Each number is 128 + 24 x the weight over its row's rms, rounded and kept within 0 to 255. Layers, rows and columns count from 0. Numbers have three digits each. The size before them is the row's rms in percent of the matrix's.

# down: layer 4 MLP down (transposed), 768x192, rms 0.151, rows 717-767, columns 96-191
# up: layer 4 MLP up, 768x192, rms 0.151, rows 718-767, columns 96-191
down717 092:125100148119170119129141110124133108127134151140092121117145123166131126103169122107146101094131118132148087139078152141106110096132112104133149108127149107129154129106144124159106134088130133142092131121087141160146117108129174189128107151170149133144124090126086132098101101106160159141
up718 109:093134136131134152165156134148164133106133176131114117140097166106088149115137182118112141139055146156123152094142149051078133112153123137073150166111147140154128116103102133133106148147118164152125129110135150162130091136154112179119132107131111131152099121124140104129166117127132107162
down718 104:137136129083137121147104114098119165156128132098139129118115088112122126141091146197111109144151131163136127128112139111113156091127114138112090117131131119151108135152127168117127125128164109099174145115157091145094158163074149099080099110126170151149125133163085092136085135089144156140
up719 100:132121106067148126127156142113125143120172121104137166104094120126148145118135133138144103112083094153133119140119117095164144129171127161109157120124139117137143138169138136141098138112082133106147120137104175131058190147132087143144151099153122152140126130131087161088148140135122145154
down719 100:115159122147119123123126133131128151104114136097162094073127174145067133170101126091121125110127104120126143147151104136112127115089112101154219121132106148134137159121128132107138099143200130130138108125128118118189131124157149118125150095106149116143070119138141136171154146119189110140
up720 096:142171160121138133127105147155133124121117130121140160102122116104109137123112125142126138114112151124124169100144134142134099145103110125121142109140087128157107137142199090109130106134135127140073124112115129090124160111119160156126163099151100155085139113124145152134118123130139094119
down720 092:120115108109175110112106096126138105121118113115090120116092091127128117085152122099098123142153097108129103140134135115072117110130094092137097087154081106098137083116133109134118116107080115131128138097165109150123123128108137092090137155177163068140139151146126138127131077136095141165
up721 105:114152121102114095090174144171130110121155108109060159134143107147130169194121144122135127135148129111110149134126121118143150109170132115102165132148137103094215132126126119109122112134120123141130103138118080127127140117161111089107106119149112129124126132085093159156080140127129104125
down721 100:110128095171091097122119127083163103129162086110142126133115133110143109104143126105151107133144150180130114163111135118117139173144134197127142165045088132139122139089160115157114143125130103122133125123085133129102129135138138153152146149095156125135099134150134136098121114166102172093
up722 095:116079111165145112128123176138151124111156139114146138140151121096134155135107081137103165131121094142134169121145152112114152140148163114139087123115136180111137161138129175147117134139120119088107132105130150137139119120099068209125117167096129126128111136074129138143151100126155131182
down722 096:136190101133140129131105127092139124141138104117157129117123137141171106121155156094155137120107092149123112160126131141194083106130151119146153142139113097128132063111135078158135174133097113117142132132105135103155107111137103155107174135152168140117132144177134108086109163129159114108
up723 092:149119125187127155159166140115123120164179154120115129102131149098092150102134174110097146087111100083128150144122150128105182117124118103107132100107109102119098144146148138148145099126154103179137164105118145113134108138111109121153127107150089134162143144110134118162094101139136121100
down723 091:129129128153137121136102102139115147100120155130140113120122081154132107109129097160130101163142126089109108120142120085136087129112149183139097147154153164178089134122131098111119151102131149088158111138139101133103185158135147132078117126129159120145101097116139140111145136154124164168
up724 125:105098124128135114110192156165150131120066158096152134097145152125112136141151120112102109160136136113113142121110123081111142076143131124106164132117160104133130142119142102127120158086089117103172100120085116158139176132149116146174154115190152111134124090135074122147121143107141118137
down724 120:081078097094071139118133133156137088141145116121125117145160137153134134121142077124124118122126098187148118090085109091080129132140136146088120140136134109084171121142088111104135102113103155102127154138103141130112068137137151138127150107118057186174118130124180119114137098111113124114
up725 093:152094097157135134086079129131177139139112148120156158121079102133142119097126097144123094103158108124096161158060120116113128129116139143102135100144121162134114141144136110144125096142137166112115136126163140129111135148153138157085145095130141104098054189097104103133076136112145118100
down725 090:152152143089163113127142144115108124096144154147067128099168122107150143175124122162112149152156154028130142082141107107162125116112180109136117146125104101125123141103128133109127160136145129099163095148120082109110144110125112096126091160119149133130126048139165151121134136124096119132
up726 105:141108130142151114118156118139142134096119163151116107122176136150144098083148068071069179165121130159130123112115151122098130127127152105146122113128128131116150113147113119151101123137082132120140166134111134147120134086122166104138106117110162118111149178068128129130127121137138127122
down726 101:138126119144118143107105136113126148149124120122154128102154126132108138143133152097173123094138144196104099095139115144130108108128126112157146160094088151118120090129074174164155100085124133158137111118144110091178140127168116116155168124129125117175118126133117153136112111115136091154
up727 095:159145123126152176153157152165151114115092136136122113104125140146126108104166113098116095103095092091104124144115127157119089100128158113098129131159125150130111173140140138110118142102129140105126091125131160100133159125117110139140157151131096104098170143136111126124124132077121149137
down727 093:104139095123090155147157067131146129123165100086135128113114122143117130119135131141149168143101115142185126149147147110136139141137087130100156131130078171129137074127069122119162114155112099157144121121127166109137146108170145127128148166122121142100114079140170157107121093189127173163
up728 096:134132170182141145160142116177124171134128088141113124124140115129095158140128103129127140122098142132152161142091133141087200162136156142132160101137094101158109164108100137098098129159125145137150114120160119174100092104095122179081130133182124111085117133181133141103132139154135137112
down728 094:129088137112091160141111135141132112151121142093144131141142157155129105161141097138150102083110161163103127117170096096121122129118143142132132183099139151147129056125136103167093133113124146126092136114136121102186090161149120118164141107111148140143141150177153129161124139122169113136
up729 099:205172099141108127126157157128134133126138116127125130115150123110135126104103126114170099166100127159176161149158117143113144089151160161145153106119121132116118051140154150112108140130111132172106119090086149148129118074124130164099135155105125119113148115161113120093152130161151121100
down729 105:092129173121099101116113152094175147164131160116100111148114109175116157103135148153125115107157140117094111127149133173154084146130122142145100153097130154136158154149108133098100105121170136089114130164158102147131167102141099169114131136163152094127120090169146122167063171111133138129
up730 103:135071136135091120102129106154068173142135114139125095129110157140170132119172134179154172135108140101148166150085159162160124159130188161184120120139077092163115152114172115135090132128115129101128133106180146151124148107115100119120132131169117138145123137107117140097126114158105145139
down730 091:147128137086114153118116106125113133135117125108159116100147101116153135146142122170140096109134137125146117097116162110149172101104121097121089136115128138098187136100151113148193080155113117116153155107079132155127102142139138110120138118134126175155138131107151160129095098112119121135
up731 111:140108100132125094126122135130134077165089132111167084106148151129119129148145104130105150160150116136100149128113132125115141134106150113096145109077116112151050137163093106105117123145132135111162172143115137153121150080160126130134132121127129098127102152129147140128139117171175121105
down731 094:163134138093126153134122107134125177126145124079123134146104122170085147176115115166118121128151112137088120137104074118170133109102160139150137182122067144093097127125144132163182128133131145133110159133137125122139131156133088146146153112150136130137136133151145144103071166109129100142
up732 098:124152122155126144087141112161103076091135155080097131149139125097121142128119108169123134125119156149146120140122115065151148169134140155113126131110148090170083109138142104103130122118078108159125114125134081140077122117134110118127126118128141138150117159104136101125170131120136101128
down732 104:117079147106126172121150132199139156128119112114120105173180084150161125153117123148102114113141099133152134099095114132128150119135153123156130119098122131094141120122160102135098140130183138158094106137106126133149116118153115098135137141144085113131089127138147095124134138126150076143
up733 103:117107159102131117141122124121144105162113170143142129129131142102140147093124169180118149157099149107142177150154124116154121117145159119122151083126127121113104141126149161139124147151155124145119110086103073122092129127147171135148190137141136123130105105140123087117096148147112162124
down733 096:158160137114132088114125089080119132047105093122104130105105119110153122145114110143106150114151129113114083115163111115110122079118133093124118142154102113107119143143170161112125141107112151136118117116135146104107127130119096126098147099155132118153144102091118144112175133137145109131
up734 088:109123157102106097130125112158138106128120103110105155112115073199123110149117158152142118122109145127130119177130142098129128120099128113091111186104139120159101091098128104153141131126149123141154141155114059160130131129101126133096117088142178146139132136148132114117152153077099176121
down734 090:133109097145126180093140095097088146119108108168152139152157142093127120130111160085130149114132078091113124130171080125115152189126140124131166148139128104090157139190112171116119153087142117127117114151139144110155146092130123111159134137184075115124130108133138146100093157161099138120
up735 092:146127133101142145141146149119135128084132126122091124127110106106138109142129172135096144160158151123098107091168113085135133149120188102121111126121134113112122112145131117153144085133114123110102129128157095167132116130123133130112094116107137134212118120073125143163106124067105165210
down735 100:104135136119162138123091125172163161116122152131169126165122093096059127110132119039113108103121128137107131136139132141136084132097105121087150128124143113108145133133134169092113149156111108109129126121141142119120130121135138144143143109158116168101139107143121148096104139157157116139
up736 095:139133107139142144103123105109166087118130142100185127083124144140152143102152150190149152138140165116122101132106094126139179145116121160122105146141114119136112116153121089146165128118161099113119176106113113107091149100130113116136151130131112139130141149136120104169182128165163139120
down736 084:103130134139113103082170146187129165148098134166102097099120102150097078150132143053093105141125103086139156146103142113139060099121127089115153141144144121125093163147111145117112125164077145133126156119118141126108132171127151182127111126174157111129140116127164126109113113097107141131
up737 103:139153106130166108089115135147155115159126134144155122150139135170144111147159108053131143190120110117165099120141123158090117139107157145144107146102139125146127164141080153166136172130134099112135122135140101100106106136136132167115159123151141137126117125095104128079139133108118147176
down737 095:133124122142127105142154115142126102125126109177123072134140111130154126138155139119128147093143085107128100127113117136137156162091172200157147167115102132123143138113133139133151171128126098149095156168153110083112145117158126140162176120135137152147130133119103097116113136106102115126
up738 116:133140116179108122149122150136168144129144074111101094115131163153102127096142104140101112140157157098119115126158151147098135104129173118179154123146124113153125123130097147110146118120097109136117120132105094130129100129144118115134106138137127132038141096120113101104116109143112166146
down738 110:111136152108087183159164141139130121132131126142105130170145140116167129132166099134142101127146139172127094126132122096139162170133132112147148109107168136138126095146137170102137166148128137132141143128151115084134101138113148092122121076131172139175137158157124100174120123131116114117
up739 096:126140109157109165154157136114148105076168124135111104064120116151131127132074065124131135182126113139120099149118156199108115136103133119155150111161167137150139136110152134160083115074134080165124179162112113121106091110126088142118122127118144115146125136186112126128142077105088134135
down739 101:116128107120142144103132125074084133153117121169127148103131138109124124162145135066135178145128148141107157110162103131105142154168138159115126111126114141114137156145098114168111143113115137107157117092150176127075130150145140126138120131193099124135092124110141117132137127103116156138
up740 094:114150101129121143148164182139111107093116124180099117149127101127147123111126139095134111115101087166130148105154131137139127137128102117149136141079098096121084118140135122116128122100109172176155159155120152122120073124167142132125147133143109158064083084134147144137146140091129136102
down740 101:129094139111145104181124124106158093098145153086123111130146074108122105109126107123148142162141174145077121131125203135150143165121116151154127142121114105137164119145110134137118116146099097109129181159115141147106105128131113138104177117168122141108130120141160136109147100133131167169
up741 099:128127106164114083115116137105159110102147183118150117068126121134151143113130106139139169162135158159081071138104130140124125101116135132166129116099095124141132156136145125112145115167138134104150115143138171143149136107144126178078160166156119161129159163155116103150160143107131105138
down741 107:150180121174146131151130130097202156120103121206143150137134150147159129137133087132127121131107121129156161143178146114164169104109103147088127133127128111114152145168125117112072138131136156124151148134144116150106147150129090117114068089172134124118093112149132130133165108089115149126
up742 101:157090119135078156125148102116158142097147123082104147151096160146124108128150112132145079146091138122156126135113114128138152136121108140146127122112120120096143149144129141087121126086129132097130149150167128169084118119163103102122151130142132132137121119099122103117175117134164108158
down742 114:135118144132114150128185100122133143093113095118127142170112131140175119076154165151123086119146121146138093137104135142122128169124184124169119139141161168106164122109155130114142130141147144138080079108116128147093142115107154118114112135090113179149132130094149142110130107151110124140
up743 100:121125133153111157133120173179104098116113118194067092101184125075133160138199125122119128151121166115122092136110102167106125140128136086143139119120087095125089153107131134158151121177163109113129154169145123126102107130120128120102147084158114140117095141134102137147128086124111117095
down743 101:126106130117106127100116142150114120115126146153125142100171127119160159119123130128174105111172115172139123106131106148106096112166090091147109126127145133134126152141072124111142106101135128095155129104114166150097093167150153141179107142103125134116124119159146144105105131076154171176
up744 101:159143124148153132120139118137138090127180118120118121076128111156090142133093170134113149163070123121136103094152146107132124131162128129083151102142124120172128124158121097111134087127144092094165135140142116162149125147132138094121125127103137109135104109145130126134136145130134145101
down744 106:172088135086139104142181124104109109138121131153127114147120147133087132153162115198128134098154153190071103126132161146150156114143128135154145156128148170167136107140087136116111142110153138108174148160160149119152111149147127157137152108115125157128114106138122144137141090160091108147
up745 086:140120138095162144118122117107136120104126121132117132112126121175147117117127150117165150098133119125121125117148153113110099100136133104110127124098163136160126092128139159160085096066101127156103171177133131137154123138142168158109133120130134174123159089114089101157095118158144167117
down745 088:128123109107109160081149132101169141139145104146123121112158091120132117146121092124128103120150141148106104122122129122159122140102132130180162099105136138106123118075128120107187175163157128121112090088163145129097138137155121095118091130114088096123133118133150146093162112130111121084
up746 096:140126133117153097185140139120163115160123095136081176138145110163108109112133135105102119178150108146139114087148135129106124138135121122132126155153163077111105111125080107112123134069088175122154111098131158110116134097142136157112111115162119154060162117166142141099140127158133143131
down746 094:100137123169160101117114152117117118116155132138129172096085146142136135114105120181132138120117120021148120111099098090147132097118121169126139126104116101151117135104162154150110174115149110173133096141076119115157124100087123180121147145155117116146157113139124154141127137117141135139
up747 086:105161160121140160139154172140108105097114127139129105141142136135155153114137124134133152189178109109096137117159102150122092140143114122104137151118133155108120136109106162107108146126125103075151081126138120104097132105115130102124185106126130137108164145059118150136151123087127164089
down747 091:096131105099122096135137172135147143113150127083083142085136118108084173128116114103124142079136133117122128127138134105135121134146126124154165116130156125094142140116132173139170052123103148150091161175101136113115121126124146125111090134089168141132113137139128132140094179127117129168
up748 097:134098121143122164147126151142150130141143142140145140138107123094118075154121156118138130131090107089167128151154141144154140200148122156172118169088147130124085160134153125143122131116087126123123136160169123109149091093165132111147162147153123139151179154149094082081083138150115135135
down748 097:087160145139159096137136189147135146142128162122138112145078082165159132214156136127141133156101114156107120108095112110098132131098169151122123115164119090140108124112133140137109135146126146091147115162130134152142175140143078135140105145135123109128101110077162140130140070098103165120
up749 098:150154093125108106118148139100098143154097157160147095073117111100107148111100184100118168121107124119148161096110091136149147125158177158133127115137098139142095126127101107168116130130148161126181133138138118129118130120115097140101091092154115113150147124146156113133099122161163138135
down749 084:134117178140130171110106108099132097084152125108130159103103128116123119187137077145110139142109080076136094125099147124174092116086087102134095140158107164150149132123142127060141129136139090156120128118174122119108169172136131128145149140116086115090085143157081137158169161124139119117
up750 097:097108127142121123167090117122111102150090135149140087119137161182144109147167139107108099150100123146119112142139183116130108123168110146111112106137121126103087116137090080144100107134124074100148138159127106107097100132159167166121131163104168116086111113167116129134119122152121113156
down750 094:122102137087094166129111104127066124123122103121140093128159128166121161165108096134126133149141143157120134095129090146142137123113118111127163115177145155120141125088129100135135101102102115125096102115086088116137108126137148154133145117117077118141133140150117121148070130135116138126
up751 095:136119132146104109121106113152108161118092085162075134076124143104171104132131131093125098126094149115137108151191100158171121115124123111138117107113169105151112165131151144106112091158170089177137129149130134120125101106134141140112132131162102086138147158146148116119119097132114134140
down751 093:126148107129167149146140102095149141098121126144118162122134123137135122136140103137150106120129156108132077128165100153141179099160110108136105112150081118099087179140151153135141121104123136119107158106141113119157118142111124152091106163145126091154179191143053110139167096079141161080
up752 106:150177145121105138116111159126116192158125142093156182096158142139152101146135139060139164162090093136139118085132096108130091121119133107113114086109145132110119144114146146114085129123116098123143152100138101125130157108134103135109120117147117141138166095116109120143108116157153128120
down752 107:105079130127137117123170182140117104116172131107122098139129125118130090112143115135137104139148139137129176100102136099139128122094123112078131111173154108134135143116166128065128080097151143138104150153115125158148099130159169146133106139106100108120095157135130142154058138146114135151
up753 096:113139143131090100142132122133173129135096121141107099174097116099109094110125150144105143108102131136114144115160150105142118124146129141126125143147138147141107130114145106142113092108132138163165114135141113105116095114140138126124140135111102152141109128124129145118144126156134085127
down753 086:108131065110124138128160121121125098137150138125100145108141097155152139109117119127101091129132098047165103116157081111117107117121113094138160083082090118151169121137109126133133148173143129109129120157108148171109173137135109103160134146132120117091126143157125117113115140118150178127
up754 098:126151197144155121145095127123135152156133093104144161136129109149162137112118090115146183164091116105144131107105153105129159120091108164128171073133090124148135138143097175114096127112121140147149141159127129124123096109118128136120160134184110164133125118129144151108097127083092169141
down754 098:131083146136119130141155092136118137134105139177112099127120178063097147143109169126096136126105119140139136134116154157088126159165121098135115135079166169122132142099083153121143096115178105128129114119149125154138140156123151104183126144143197133165110071137126124067164152128120150128
up755 100:149107103136152132064121129092139088162082137122113143102139169098130117147123139111174116142114080109153096123125142149096138133120117106136147140124138150096108149123108126118133110116069090149130134174081112105156132137122144117137116154111160117144114134097091101120096192150132164092
down755 103:115137119180120105194124113104158197121122130158178129124127125116156145155127147113125115128140133081090172109134110116141118130159134131145125167166091153144097153146155133099118132151143121102142116129120174138126129125160119125147118173153099157127136087147122110144121113117145125104
up756 089:159091129129153090097139148108134122166122180150144116094173167130117103123111117100086204142087142117151183108098127127142146152100110133121136130122117091118131103132156123128136134140106147111116105139181177120139140093123147119095138131123118139126136158125128130132145171119149121068
down756 082:119161111145091128113127087139133125095135098087127125097106115150145103152110101116148086094188088113126076175118103115114125147132139135140114120147125184129086103104112117101102102097122146126132153162114104142105167144130112141131161137111147133063107114126133129139141098143125107185
up757 102:128094115158127152127103129154152139165177157104185094165137105115164085123151140093183118123125135149128150152098097111128119114149092132168130101134154125117120108136093144126111104155181085171160138189136141163148133109116126123119105149156132117139111168148159106131123101152124181133
down757 103:114148115173155114130124115135101101135127130107163144112145126140115191145154106127144137123129114161139149055137120112129160154140111104114149138118118062141130146169139107129112118147125103123085145154109113120132149109109118183132129100132163115147116138107163126145129141138109088152
up758 099:128107137144145143115139152104142110102132122121138100160131170064109162108098108131116181156114112082144111103153148128106147152122147169162152139127116164100172127124103135122142123118110085133124101101144126109103158161116140131117160145143103167141120163085096121143086137141152131117
down758 094:137131119137155107127127079154136175118064109168143174120159151145117138150103117075087125140110108065101167132140125115121099128141132114121106137119146131164133158116112126077102107116090139137183162171108126142117065062139115126135104132131112080133139102141158156130126126125121163079
up759 105:161142112139144141128128132132139144132110137106151144150134121165143143106147115175142139096119117129155155143124122143135125134145155090064159107199142100152143137089164124148111141109116134130110105092113136168160141171127121115148144167119138144123105109131146129140173155116155092121
down759 102:152121130134123124095119119100127130123137138135129161132133190118140113096138097126109114189128118169147107120119119125101100112163141152144104155146152122115103126134122103161142158120121150141110133129150140153091149116131100124123111127114169085138130111170153152091092141128111144143
up760 102:089131114113083159159129116087098126103143140132103173156146115105115180077163142131093123140132139093078173136099107111116099130137125103166099125150137116160117161113134118171113130156119105101159114118119128140071149189137083139114145113123123059127130149143130131133090143184132111136
down760 113:162129143119102111156141139101125172132142167138162149133162106141106148105105176145158124144089158097078122156103131123108138171131160180169065137138120123112135110128099111152133159126136082136168111157138100120090105115173114135130109111164133116140157091130136103119154143154142151081
up761 091:118100131141153096117066128136158163156143120101106121136139095128118129138126110082146140114148125153124105184137102155111115161126117154151155105166119105109115093092134154138137091118127112105127096166097104100117124129148144118147128135151123132138147149121177150089128076131123135153
down761 093:154113095111138125191138152093086095103120121143156103101155134110142108100152099090122149152113137102135115180121117151083143122153086119131080171197132160100128124111129116127095154108173163141108121139112172125116119122110142137115140114114102082136115108121099132123136145161141093181
up762 095:175116139147139084128106131114099146145141120140122129089093130123134096111125141121187120145142155129160126152072146128107128120149160155091198136148115117123124170124087089126117148096106146075144110124129116096093125131130145112103139107130118120134124089117115126164129096129138157118
down762 092:157112124135149140142150135132167123159090146068088097132139116119148190099170159114125138106142096152127122153133121152144153151081119108150070083121127144119117148177132120133147111136115120169106114135134136131165098125160138121162121151130145112143105160180152099202160135110114128094
up763 098:127129144153081092097153163101112155148155106137138138120141147126094118138140077138150128128158139122131127152115135093148123104145141120124138168112143067122113129113133124153133123144150114119126158063153095154148179119151101181083116133091131138164151155127120128087120103150105168161
down763 092:147080105082123157121099117125090097121134142121108123111099141123141152145149175082116130129096114125126156142170120193116123170095100142139116162130107133099131115122096153114119104136136112091111119111178138101098085100081132107163131122141143085084105137107085091119173126130134135135
up764 104:126137123102101132077121111108140137139130165133132101162151106139109140133080105124164144150149124111123109109136199106150134164135152138141184104134155107127158119102073142151086139111132130152129053135122105120117122103126168147132109149129145109083155127086138170158153114202171079134
down764 102:154158148099159122147087158137151106178167149103189135099137156112130153109121104075097111145125162107132130117122141107141146133086122137137134138152134119149095096118140118124136091156112133094126127110124156121155102134091139103131109091144091163140107166128106130151086132103101140154
up765 093:106161113103131148146134100137118121150075146144136143106107096149151130152137149136120131138150146145106155150144094110131143092134120152099095134122101106108133108116124095208139145098100116110105106119131107204102130141173161160110103079146124096102142104149115144123128138167154125138
down765 089:168087183172138093141083135110168128149172118087145107116147130123100178116129137115149127101145118130104115102083115124132122129132138118163160132156152120130131175107116153167120112144151109200149116129106148092134101129077092080129150112097135117143114185119119115133132103122095145108
up766 094:155113143119162124133121155119118151108138072164106156113164120145107125156157097092143132109164118125119170124115162127126141146128128158144142129119137133136134154097178171077139132147080111120126136115131113084138155110145110136081156117119093144121112107131115147094172141114113117136
down766 098:136124160126114082113140114156150150121142134105100093127130140182103135116115134101112165122146138160122165102124077090114098115151120150196136113116124112129149120144120167133147114148124106073164082094154161130114125172106154102132146091102145144120093114139097108175107112138143110139
up767 102:124120143143148132102151135126137165111167141171135097127156165127128124114136119110126177124119125168114116121115153104138152131154135067142130145142131105143121080113126133099129134093145104145164116146160111142110161157118113162095128146149079131115121130098135173175131099114137117166
down767 093:104135121117115100140106104148123151134140132104080149120142126145152157155126132132152167124114119140105156137121085129099155119099145148078149104123154125070106171167148093165167086146120141094125116135104126138117109104132121109114138086107160143129157176121119145127131163152130134134